Weights of a small transformer language model.
Size: 9 layers, MLP 768 tanh GELU.
Architecture: LayerNorm before each block, learned positions, biases, tied embeddings.
Training: a variant of Adam for these matrices, 148M tokens, 9021 steps.
Each number is 128 + 24 x the weight over its row's rms, rounded and kept within 0 to 255. Layers, rows and columns count from 0. Numbers have three digits each. The size before them is the row's rms in percent of the matrix's.

# layer 3 MLP down, 192x768, rms 0.0882, rows 34-101, columns 288-383
111:128145134142178108117109181124123122138134153115142128118117200111112093107116134151111138132133126129121091138105171131106110088160102127123134136163127151134146112136145191117108163148118110110130142132123142148131146104136167129108151091142163113109131111127151129114121092145112161093
097:112130130119110108113167163093131136154142134060158104121073136125118173129131110160167151167151135139132167171142134147139129127073080114110125135137122103104110142108127127124141125147090132159121119126114130148117174139185109129130089129124111088078134123097147079141104158152128140127
088:136116163142147123126112083140109097126130115125127113144142112143142113125111127120187123145148122142148127122142144152147116099054149141134167101174101149166069137068150099130128113135134149105107150119099111115141170140107167169137110099158130097132121079131113153140099162142094097118
091:121105124153146140145107158066129114109140156146103135126101089121123138143153143150128100117221114088133150107141153126140101039135121171106156177116122121121117110134185123154103109125118125155154167105101118101077118154138153139130121083113145122158154122118166135128100155149178133138
109:144111128160135129105108135133128135117133110152165113151101073119147113136155124134131126114135130092129132102138147142116131140125187117134160147121111095059110172145131140126075139145127152155141101124100150138107165128097144168117141121124108151139097154134075136134156103118128113115
114:137083146098132148134154119141122129140138136183131143153115160137117125091141098116134162145115124093124115125139137130133119151194160160095131125182095119143163126189157119142147127086114135163131132123129131108129164145150132138124128154149134146160140116134085135125169087135132194136
100:164118132145104174131105077102095136106160122161133116125114103168159117144136145112191093149149126107145139117117176106172112122159084146158090118130156084134115147144141149147080138138136177087131150108090152141115156096097131127144134128137118141171128149143196182136173095131156109145
097:121141199125134174114119140112137137110087141101063114109142155149167115165114121094169132113131119115121161082147127102144125195139139088148102102120133129168156119147049118130127110164151130109108123114071104126128149088098158148131070112149090110179110143088078168137112156112129159134
110:159135147119132129150135153114128118085120118162148110108101089168221121165132135102114127133117122086101166104131138113160097139133161097167154133113160126136114141189118162144136144145115121139135140140142122127139151084125095144130152108113140104083124110142112114109124136121153122153
091:158126208118135164103100134174125131097118133182147132094116116127132126158150156117153166131168084112157132127148095122141106098131112113143193145133135154114153140098157140134120091117139110084141162116159129119174116102145171125128113124118148163116148160085131141106170135136101186119
069:115077114096161133109137156102132124095113129147083125133107097160139112102121133128094157130128106124157119127171140100143095136150125135162171151120141148127128131133113141125107143146092092095112169087157168132126154123163136095146135121113140146143138120130139095121087090127151184154
093:166121128114078138098128061128133121082115144117068142138185155135191140132155155138151119166135132156147156140137122116129114151102149114124101136102103136128150127095102160128128156166108160174121120157137114119160183105102093101118125135109140127113134101148147140111141155177109125125
114:129124182088141101135097104118128135143115101128097144143109137105165161085126134141148139137092115124128156159125103129109170163109122111126106133079125162140097142114142125114138113122100146138154118131143141132082117122155118096127151107086127091109123103118119107139132099107147104130
101:132133209138158141129102155169128120103115121141138100107097133142149122164120149158081099169117112131124114116166162104157162127116103161098140146192138131158107150114129119142095087128121115152125118149154137141123110128165168160138135091109104136103101083151164109146151062122097105114
106:131135111108152131137136185159130126142138125139108147118142122094072127120125136082130147115136135119110134131142104082137156135113117150115160058119115161140104127136132126123119159133105146145126125106107141138097072144116118133130154094114112141135139134102100136125145144093149186085
103:126154130105121142157150163110101155125169131174125140127122101147146139114119135140131085143158138159123091103100123112120128135134178158132091098129120121116134100110173137118113100126161113066101118153073142139131128150161080150121159122062164104111109102142126088146128114125125116121
090:155106178095150131140129159130109128108111157116148109122166188132110141133126104103095146116124118134118123139126150123137134108114135130112159087173126108125123102146188144126143122176118159127146168137169126108128158165113159117143146183128107121170164132143127138119080106119109113106
103:136131104158119120110140097087078074091071102074101154134129089101106102195112111145153088106137140130088131104154130122138099181097148080115130103118118148129110081126125096105109144131138107110136138123156139136119078160080100122133130120113137080120160108131142141138122133144122085122
103:114102128094102117116126111143120161137116130116153127097155173107091141107133118135136149104082108071085118162101136131117073120085084168131091131133121128095131133144106115116144159108115116125140129120125138155105133135134135105121121123120121167123127127131142136123147122115105123087
101:153108161159084085132100143170134128157137084128133108093127082082120086116083150124122130110137126152122094128140146138086137159151136113143188144079124109131125134062112126116130092112117156113153116137117128134134097153124148159149142114079161137117116137173111119116101140121125129112
090:178132091131127153094115100145145116157133125211141107161137107166133080167148134139153153150109139105096125140154099137160134158186112115112136121153128102129142105138153121170112141115143125129102105111116116123107148096140087147124121181132143124127141112134101130121184116120104180151
095:142139119175122105152078126146116091144135129153124103122140123114131131103128095108110064116098147105099123131113127101117167153189109089116140130112119091148107132119146112146097168093128116130151094137096110141133087095109122149120120130160105116148069147144135067130106153138132102125
086:112106080164124137099138106128124109105133139128134138140140071153094051163142100148186169133137142152101118132136108185153136126160154084118151143064158120164105171175137124129117140086124159111145114128123121137139105103150137090142114136124125156146125127128157136133115114127157098090
098:136169121118153134118144103130104104106080081155104123105115149128120068125103104159113090140111120145132108147125096127135120175103139119112160101142126147131125117160103136118106099114114136090122116129126140136115130081127119152122137144105115141168144094134119136145130127105124093122
104:121138153163110132132170137124107122121196139132080137140139172149104163171102156146058134119166168150154139142139121120144130170132110088113114159100143150134168133153165114131120131141120110127160154147124124126106176128142141114128118110089112116091133086141152113124156145115152154146
102:143142118128146121083124095131113138065144110137129130107137075107155071129133148112096133109137141186138145139148116117108101119112097109138104062159130119126124108139125092127097067098133070129157112124158108149160152114151161096140097144128119107115143107137100145126129087114142149108
108:112137127136106119129120141135125128150123138120102142122104151104224117157143129120134145139137111132109125086160110139122094102154194100150146104096112135100141137109117137106140126153147080098107105131122132156108086156141103123125141133130109134157146101112114104121162176149140171128
100:125114179138126153144115143142117136115105133198122147178097167140098175160121164127174115165150105130133144147128109106148146135133100073133128128106167186148107123194158121144100137166162120119152134114074103101151154149185108152137130095140124121164119129132095134128141141124093123150
104:117115183143152146153129141123128135118151151115138144104120133138091186153141164082175120119197145159118126103132120072127131103168110154102155148109125033154119123116136122135129138055136172117131103136107126137099144126149121106114120097135132127098160157129168173121142093126144159116
110:130102104103133119135111105122149120144146112104090136164123147130153132131144139132114145145126104118138145162107121117091143145092100151109156107155137088126140124064116146150143104090122115130093110131128120111129122104106087102137112124144166103103146133118138135120157123109134103132
096:119162078064128131108119170105120109103139131242169111092097091133185089106136118154087133132118136123123094104118129103127130166164136154154153117157157118154149154116114153132101164088155092090119128145140125134115172134108138143123104111112168130176099115129151122135170073105168163119
101:147142131108100110147114132147126148109144114151122086112120146111130164127141098160127181130184109112149150146138179064110124187151141152131168115162116139149138146103120146135143132131150109199141122144121151127096074100160090178128160131110114120133159098150148143129138061104119175123
090:129102070167153132131137181159148130134120163189121140143093175111121109106099118123194160127091130088168156112131139115137138138139121140132181147156116126144151161115123139152150123092166143153124137120126121111119177081127165113135148132127142137134142124156106163123158075126162160125
094:152140108085137138155122140143117161114122122086178157142145168143093154107127131119194112097110131170118147152091161077143168170159138147110096118082148079104148137155127166112134118075134075127137140143141133151131139070126099110127126093135165103127151162144101140150123136129151147130
095:152103123091165125105129182133135101179083113064138091114139142151123126148143106148140133152126147112127111116184164111142156135128160150155096117141124137146123114113128151123141150136141087106136108159088128115125152095149106157134113151117082124102116132138117099123097166157128145165
099:102108158183184119119141081126133128160065114127099143120145118133121130130126110131127132071127127098122122128135143130120131092124103091121162087103111168125079146154135088109120109142151146115126163115118118124172133151067182132140140096176163137081126136125152110131111141152123126127
090:153106138108122122124170133139160116112169100120138137124129094151184109094121133162149164131129139162108151120131131156135113105131140108141125153139165123125092157124119111147113145139130088155131116130157130125182167107142118129141119169163144095077116123107042106117124121133169145150
109:136114084153119107084121097132161146110115109098147114093138121120126099111141117128155081095097132121124141143126114071128133120134113124105140119117100115139107138129151088113161134147137125150160130118111113134118069116105088115105126112119177103200089094118109138136068133161186092077
109:126146072122105126155130122139133131164116095154092154116115139137139157139139125131146138129110120172163115137099118176113151094080082129169095148142128200110101143110105136126121139116101112076117165115122128145098092151151148118127095100095154111126172131124207157118155124130094059110
106:145134105135105099105120152079113140127135153111126124143159109108153118099114148151085071124147129093093131101107157172117142109158105116141103159147142100158124131115104109122106144132123131093150098141169147149153077094130117098123134164134090119165092125162148134107118153124114093149
104:143107168161140110149139069128125129137135143134131134119184163112136124115124098102160128141127138156134152143122150125114127128098173118104132111111104152122123123087124133147196140143138156166128129151151138131130132135099124120118140097123101101151136117131151127108113130143142126152
111:126198151184148082135112104141148116107161116148136123112089137098069144123100139136151177127124121098133152111096093134098125135108130116080146146131129103101102135131168100132148116082108144125105127121174125115129175111129107116144129125137116062115151103103148187137196130135140165114
084:121145051055168124123133106135136140158095138106124128126079120130109185107148120108093109151164131151105156141129126092153086139080155134146111078125125132116172099094135156138140109126130107137112084152100108125151087158148109111133128166124119155092154132129121124151165141118106070148
097:129142107132159138138154122147133087145110131150113158138097147132247146127104083094149104131116161131078166150110128126138180098156108129154168132133123143069111116109123131127127177147127125165102124120096115140141140129125110145113132119159128095134102128145151110110120117147113127142
094:110172129109130112125143135153130124116126127171150120126094153107144110078129155152127135120162133134114069122093117157124136127160103141151127142144132118146118124118096165122105118127151126090096125137107154148144139125127127103112178092141122149129092093104114096146104110103122087075
092:085107075181121107112119150117144120131079133128115118153132109107162105126126151157161173111121130177150116137132132142132117162096091147134106131123121136134130115199095142120141101096146165088090151146120125127116151058111169138118144096141146082183146130107141128147136114155130126125
103:079081152133105106095120124149122119101130130141139158083149079101066144119096131170119139108100119104133103106129125110089107142107114114110138103144094098148093154174110082097142150127114136126160138145162125125102118156097166147133103099159168154124101135108160143143090150128153130089
090:135164181104124139170157147183127144182092130154118135132134119144093160129118134107148112139154133145108100144135116128139140138175132219121115122145138102124129103115167103120111106128148091108126100121143140111130189150101154141134126120098085140167129133131099083146141083112105157134
098:144113121169124123135118142118143137097065127154116135109124135107114123134138141104141099119153103101161122152120093075117083139132137132162083098105132113085129134122076146146117117130123109120145107135118136137135107155086152164128142143143107153159139122113125146100114092123041103121
103:130082155133119144111099132110124158094203145109190078170110151141072123159135143165111082154117125107140143180169100143150069090111144131133136140113100120117106152078161109125088101148136140117122094115138125119149140128178129133120142149107093135117133157103075124128112117100094085143
097:120102131166118120128139142067128138119116140128119151151141121118131145160125087125136086111103148118136106165107099141115141112149124097141110087153141141122110143140121086126116144118131126128127104119122100144097115125146168111130110107096129171134122156130144147132082122100075114100
095:142139171103128120145115131138139154115138124179152107140148188117071127108127162131080159117156142126156099113103138134117167151165119164121167194151143143124127101164174147123139149129140126152147148125120126129105128131127127113140130108146151136203155093134115139127131136091153178121
105:128100136165150119109136121086121137051166140062124135094116101099129115125106115137142118114107125091123128160129120142116145198154110122147097104121124154111146107144115108118126133139116130122103123126130133118115090073081119140128113156151158132159117123130136141125098147149149137123
098:128148141120156090158157113155118118120130144112127156117221160093163111160131162212129161130089141153125113124120110108083175102097154148110144137172103153146134131138144146083111135167160134161128089129108119144179123110128107153125108118180146134125117120145124164141151157147095068086
098:103073098128125216105157142120146136122127146157163130181145126171082134190136120148151089165129129134123121139148097104195155140132141152095124113091131165131133118142167120115113083119140123124135138095125129121125156155110108071124143134125141109075171169112114134135167088135148116173
102:137112156122159155131096088137124131121078153153128123139084100140148154138118148180162112121142165110138178124126125143147116134156096137120142133145151130088173119129154162149120127126161121106137124133129147145110166144113107108123146112111163134071189124146162138092150112122217118118
083:101148147138149156130098122160114133096172126155163092153135152167082149126143109181066115128112115129117153136147114087147131117160096132112157162114145108170133140133169100132079103122143102121141151090164129124101164148137180128128114096094127136136140187120152163102156102097154186172
113:113127150108121146107115134090138099143108117151134128077109095134044122162119104117108032150079124129125137131130114168142171124100127123098138066114114119137124097124100140114178120165137148147142150146146128129096120086130150112108127112085126120121096117165138151146074117179179064130
109:123126103088173092110121123116134167128093106113119133144075115125064137190121155171163140123117138091139144131145191172118166102081081090122099129128125145150104133153164114115130104138140140137111163116114134133122093126137188184134136112120133147114098131123119130131124118101106079107
100:091166109142122118116114161093120134130119112110139117094142157112152128085122074105126092139092128110138117125122112107105127137139115152163118141153131122127146156087098117122118123154164127056117088118126126137104091146110146135126085137135125175119125132139147125130114118110084098111
106:161102154143163143094143117149135160137166132157121144112152085156140094149157102118113177138172142178120149106144135136143086167172143139157130132135140140104150124173125112129098124138129133176127141130130127124118095116170107151115133159153150139085134111130082163137098124138078175128
101:125154163150075132103125090143142162196165122102119112155136090149065115121140145049104128139132143116166125165129150142115122076136134168138117151104118147119083126136142121130114146153126143125128114130152145130148139137134110117158138108152155150110101142144066126123124126105105153141
110:143169128111114087105123090108127159125169131147196118156109111126198085106145118124102163104062149166130161117104148094112139181158080146150144111150125055130113121128082120119136124165090135150127103127143128147124079152128103116125149121157141133168136156137139118143107134123145116105
096:121141109109154153136136105135119100135119163095122128147115122132143117166154147144124129130117127139113119124144112213130134105139115144176107165164136156157150112106097144153100113166125098145106137151129114107126161146167114165123147160135168125111189180117140114124099189149110126125
099:119113125134069139097109146139171112138141138117159088133170155133119095135116118113107128148088115064124162096130111142165159147171132132122127196149117106179146166120173112146131173073146083136157131134129137095137173104143116130143130154177103153171135134103095156124125150119109102153
103:146102081103114135135162143096135108171133151111110142156107138124215154168154132132151164108121130124132145144148075128145115143130143105181119103127118152147164131080127146156103105139148132147129126156134144138177141126075110126124169144125115119117146133148100062130109092120128138135
088:112115083107117174147148151089099129161117149109134111147131102147131182160148125098163164124154142141146121129172126106108087146089137116152100079135133108185119143128132122145126143114108075132142152105129126137138143109117153110143144103124147136066128120084111135127109111110126121137
104:152137139147149096103126081121128080102143122131078143156162139137163123146111115109149103113118124125137119144123144105130151117187137116154152147117136133137119130118076079135108110105130149136121133096112104133091115131068118136122091109133132136099105147153115103130115163162136174128